From a checkpoint of a small transformer trained on Wikipedia.
Architecture: RMSNorm before each block, rotary positions, no biases in attention or MLP, untied embeddings.
Each number is 500 + 40 x the weight over its row's rms, rounded and kept within 0 to 999. Layers, rows and columns count from 0. Numbers have three digits each. The size before them is the row's rms in percent of the matrix's.

# layer 7 MLP down, 128x512, rms 0.179, rows 0-127, columns 320-351
116:480427510542514526547457503447440447523546493489505471505447501450530497555477512527589515530499
104:570451496507449513537528516506470557518474528523490482505461432461524570498570495511507401511469
091:455501534460519571408471486480526493479530510485467536446526463549559499537521519491490480484510
102:519489478390474501479541547484448489496532487523486463477496518481517547545506506453487518528515
094:473488457466518500447553471418476531494537515533495532447486473476537416513516510477469511553568
105:495528447486522502485476466575520508507563507513548480432529530484491479521612445495502513545455
092:506539516519531488498481547434539490517529483531516529530491488530571447482526451505498522554467
098:504486478463467491493515446501534525512426499451497471475532592489526482503524501511512526412539
092:491435482535453520492534515503537526528536480470490450478502508486570452498447502503490501525434
114:506453520440483483432508517510516467496598465472541480543568510514506556439472465566478512457555
101:498409496434500478562426574530439443479469498528455501503479546483496505545505470528513473524446
097:459418448448506539493531494485502495452486459487458503567507540490411534477494459567442513512519
089:484492493489456445524507467581492521458529488458538525475515520465510469564470525488437551471497
108:501521560516495499457493500470490466501557554500490559507546493454452502509489445510552450497477
099:491459475463484476561494447563507480551470438504489492451486469587547536494479503488449528449498
098:520520473534505528472554506514525464496446499455558523548451432540415564500503486492491524484553
097:504488544538477487468365457442538528504566474515466521477507581534570430400442450473481485547492
094:478593553522523457494504490463504481494518487473522524443504459508487464478545500479519484501466
095:536479439480524488409515492479495428540547524459496411516460446489483465422422530538495483503420
099:467445422521476584468500459540551465524538483481468485525538490504488577513572464528505450565459
100:494472489503418534545420549519448545470448489499504556513523526566480471506513484442477500450534
095:571539516473524481446461490535434457541522447497501504508454445516506485569515506531442550451543
103:430535459531490545579455547513429593493475511434455481547465474499554527582529453488576497500548
094:517545445624526504522497413457475523533523488530556434475583570502487531550528461484510482501498
097:497517496549501516422528506510456561548462469464477498545545463523460503599516556434514447452487
108:505471530507438545481456502448498532542479520498534491496454491490481523426543469503547474499533
098:494508485431484435537535502471546447500561505509474561531515457437454520540494537488463496484484
097:537476530595479532469486495465469425413508558536513479537488486426580418415541499507499461521495
097:559466500441521467479566500430493489524433461483508535476551512470501462508530518564490457522522
103:525494440552494429424487483483485546526515511526437524508543465515499462565620491526453490525513
095:576550491536538504546521450527518480508574507480538514479425551470424487500534516529556460483465
102:472492504473468498537522541490510462561501533432527516511551516484482545472469514518479517483511
101:500432421475470540608517535435534555520516476437543529420611514477554486483480499512501518521515
101:550495469506488530511469544495484588509547530456474476514485497457523471488494492407519460419475
097:444533513569476472550567550417471488474506449496516499473479452513513483485563499513488485491490
106:559460548488527538487491516496483478437504547490543536513544506517448485472472488475561506410454
094:525564545464536473429557439483543412452448521479541554530517536458576537529517483497494480550501
096:503469467509522492497412534465491531460505458488452488526462551484528520485492495509565496499528
099:458552498535524492503447546502503408494489561527499571543490532469446519460517526489523512575533
096:567475519558461511471414402494524485486474504476545452498485524509548472503492518552487537502522
116:488494503415533363460531431485509486552538519553528506493459500473485474519486471426467557473434
094:499469550461423605517448512476447491502502516505473481528517526511529549473564523517539532480459
101:492457522526424476505446516491459542530478564500519479552454483530445531429516507467514431503584
099:519520471564550444457557501471496486434489514448456514457493451516537496509437528409480540549477
091:539465557597384537505492518478496511501573469501531424427486520540557459556521476470494556508542
100:562475566504450542465476404466494459473541461536486421520540508482589490553570519535507468517487
098:473528489453509524465472566534487474465487446468413538498526477521515491506508466516518474549510
101:501488506482517484458512498542563564453531490551440449530511537456482528562549507554529449454498
102:520490458589557509535462557508526464531515568451513484530516540482457474444580525534548526510487
096:534546504455491547546435472446507418496416554484538545416451390521559481503467527526516429467493
097:496530529427529524470457484552482467532543503475517518465463515467540544539505538485494490538455
105:535458471497478514482472536500508469533477592467456571553463544495458498556444487491557472546495
100:509520542502494517496454508526465535485513525473527491497518453448453492512545512441558474483484
096:477488505567533559512560523493532533423450455465485532522561492525556558529433499534539484548481
095:484459470512483470447477450436463526514599490468549440471485474539503449451433423535509541511547
104:531427537499544486497549594470445552497518461447499466449411519494454544518520470470537520521527
099:512505525476521547462568429518513559450582497458463541431462441416447424553476499420494441475459
090:494488485479510484493497508529549519479454477576457511494543533547507550499451483517436500537485
100:508498512501479511469497481482524539480509476540521459488490455503458499513506506499502514542453
097:466492572607523490533525519482477532494480496505467495411428471435568375549449523481531492485429
095:510512515511466517484512529484438503544567501494451468566544485503471510464447485431512497466566
099:473501408474449443466595454455580490558522452517470505472471459476510503561487430500484486487396
100:557512563457559590495511566495470487495373560508508536424471513451577496484405549553528450524509
108:511459472468548535503515555597466511492537555492470509557511478488510496460503496555528466405535
107:428477439488469495533487396462448374532507544493486531431441517464483512458515497485493529465407
101:492542467493537539454504465482486564451470490531537524502487591476498495506510535443517512493524
098:462446522618461522437472501476448505562448509494486508477455498505484504513537515489486523489561
101:521528507418438450505523478482538457495498489540523473482574529511462526544531491445480501515452
093:497536515457512532546499534545538498546509474541517484500571559495467491444549474439463493539534
096:521516494504555497484535539492481450500441475610462524503440483510506503456536474540478548532500
101:524526428488537471487526452538485561551585499559511489540524526506493488458536483502467509549557
103:426477534484575470484496591549506603545528486440479448493443603461517460449489474554525510474415
095:487557527579503529519428529503483473497425522467515460523446503499479550590491520416529439408519
102:540402539508466520535538465424465504521504471528548477525446496499530469528481412438490497508487
097:489419516565450514536476493539491494545500479513609412478526532469498496549497581534505521576523
102:416487498454499462512425560443458481543441473526551540500500525553506488461530418483505530496482
104:546518444496543468491514442534485468484517483477491434489446488458539512394520521478523494507451
103:520553503467587511467499397529510521574489468545548516482524490547404482436463477499496519491452
096:519527529451557519503450537508523486482522486505479518513511508507547453494458437517482512461490
094:468411522537437482503510503503534552539488431514514580466524460509535434563488466472470471505518
101:525467483589516514463464513451483498498409534528563461523537558500550571501500505506518561513446
090:496486502458514486536504546470513464558452528529496565480548494473526579567503480532499548552582
112:528505434489490501508518493505449574492526494455433414539406557463457512471425542521551477483570
099:499444596462480517509591500564482469512552517478534512542476518520491510471551510521493480504515
102:507442480540515536475501517509478591495494527475514451481484518486479514499469539422516483561443
091:549510542474527469488482543483444455487494497484514573461576502556558508470541521513548486397474
101:483455520531485519519465502539516508558383466491416481432476474454473480563452520552523529517527
099:478549516451536470551564465455427460499508529554468486475472509527415528457521525530524482582471
102:485521391516492436625530530487517523507542476489507571461504480520472543538535516507472481467499
092:483541425505523572457497547541470472512467496519482439408471536457510501518422523514509422484484
096:533519373545492433412571459493465455490468502505496504550504458492573499463552475399496507453583
101:519504558505462624435513593536509514545529502452471517496489437505437551539537529477506494460470
097:523573523441468462473488489474491523455509518468464571574473538430453532478528555454525439466442
110:493505508576450470446476426470530425525512551507552503502520544528496520478587515506475487597487
105:495405513504496501499519458463467549522494496466584525525502417464559446533519495493515561486538
105:464532498380418441497546611432512508498481470533501500479530455483514459523535493447488501536535
112:516510603515572478479554553461485527532508516462531442530552632510531586491380506505523484523445
099:587481460470447458366494569538528529498506446589475441563573513519457506435477493498497511452522
098:433449498517454525505387439486533537527549485543488500516521553574546511460498514484496469498506
109:459530579466496502490521489502565584497532470467520426424476488514440510547564496491487502515481
101:550465502559509489455480550488490525494484580493527474547570496449512506519498565447533464482424
100:493470542495438567483474536522472426495483539541431532499433571476546475501447452469487499457438
091:523530526514451522604556548452488483543635517471470545420515542498491473563508531474527491480487
098:527482462558531494572500455457533492511475565499575522525515486539506524483512440478519505474538
110:497431521495519495464422518449572589500503490513525511511537561483496492430423433563501452535445
111:463620504502531485418519503499576503444473491549494494504481519487506508546480558485496489486486
100:501552568527502535523564538484540460547463521509452509449476494519573502511551497452529532507520
109:540548520527509507478501455458520487497511520514538461512537544483542542530520537487481515485521
102:476551569575493522496557517468520485525491547507535517496536588519491556438481526449525494497465
100:512519534578552548548454473515436508484370533481455491478367530480594543554523496578522523485444
102:516553489517485487568563549444524501504461522442427490497452500481488519498510532529517507533460
095:514500535505413479515431466440507421496559496507514524591517553496531463484509493441485532553468
108:468449493433477406469469495513484459536554449519540539542476497549452475497470528447449524466527
098:495495492535473498542498467494563519516501438537504435546499454516507443593582491556467523502524
106:497525547529522449442492474509490488487500545535491537521447498556528503479482533459519520548444
095:494448523538577563475536576483483420501410485494466557437442456417397532532480462565498529511446
103:522507486497537521530497526546475451471527485501486429418404529499448470465438551490497541493531
098:510557486473480533627508463549503517498479564452496432574492504459558564493473472564524477509439
106:462484492520431513436562524547485443543519466528489484510536431524452507472493508441466496531506
103:477449504532525554566475517409419447473495501484485538503431482507518535466465457507526537473502
094:470456540504557488473514541541485513488551481534510521451505454510495480447426514523435536501474
100:488506520516497488613563506524531515568591504503479456476472512546443492519524502471492498506455
091:528511520452585479550475540566519578471503513522466506525437453452437447514492515471531481474442
111:506462441471576487567430499584548550543522453512510509449513451515533451438464515615451476508563
104:496530568533474568529544473490469516484416531447473484533473454489414514494552541478504499473462
089:462551513515548505532424439521557494478445518494548489452495499498514492490537531524505522451527
096:483393525493439551516455543534497518512500506498536551542523495513481526477533493436465532515425
099:416489500522556489499516454519513556479537474528502481446471559550450505514496517597507442482465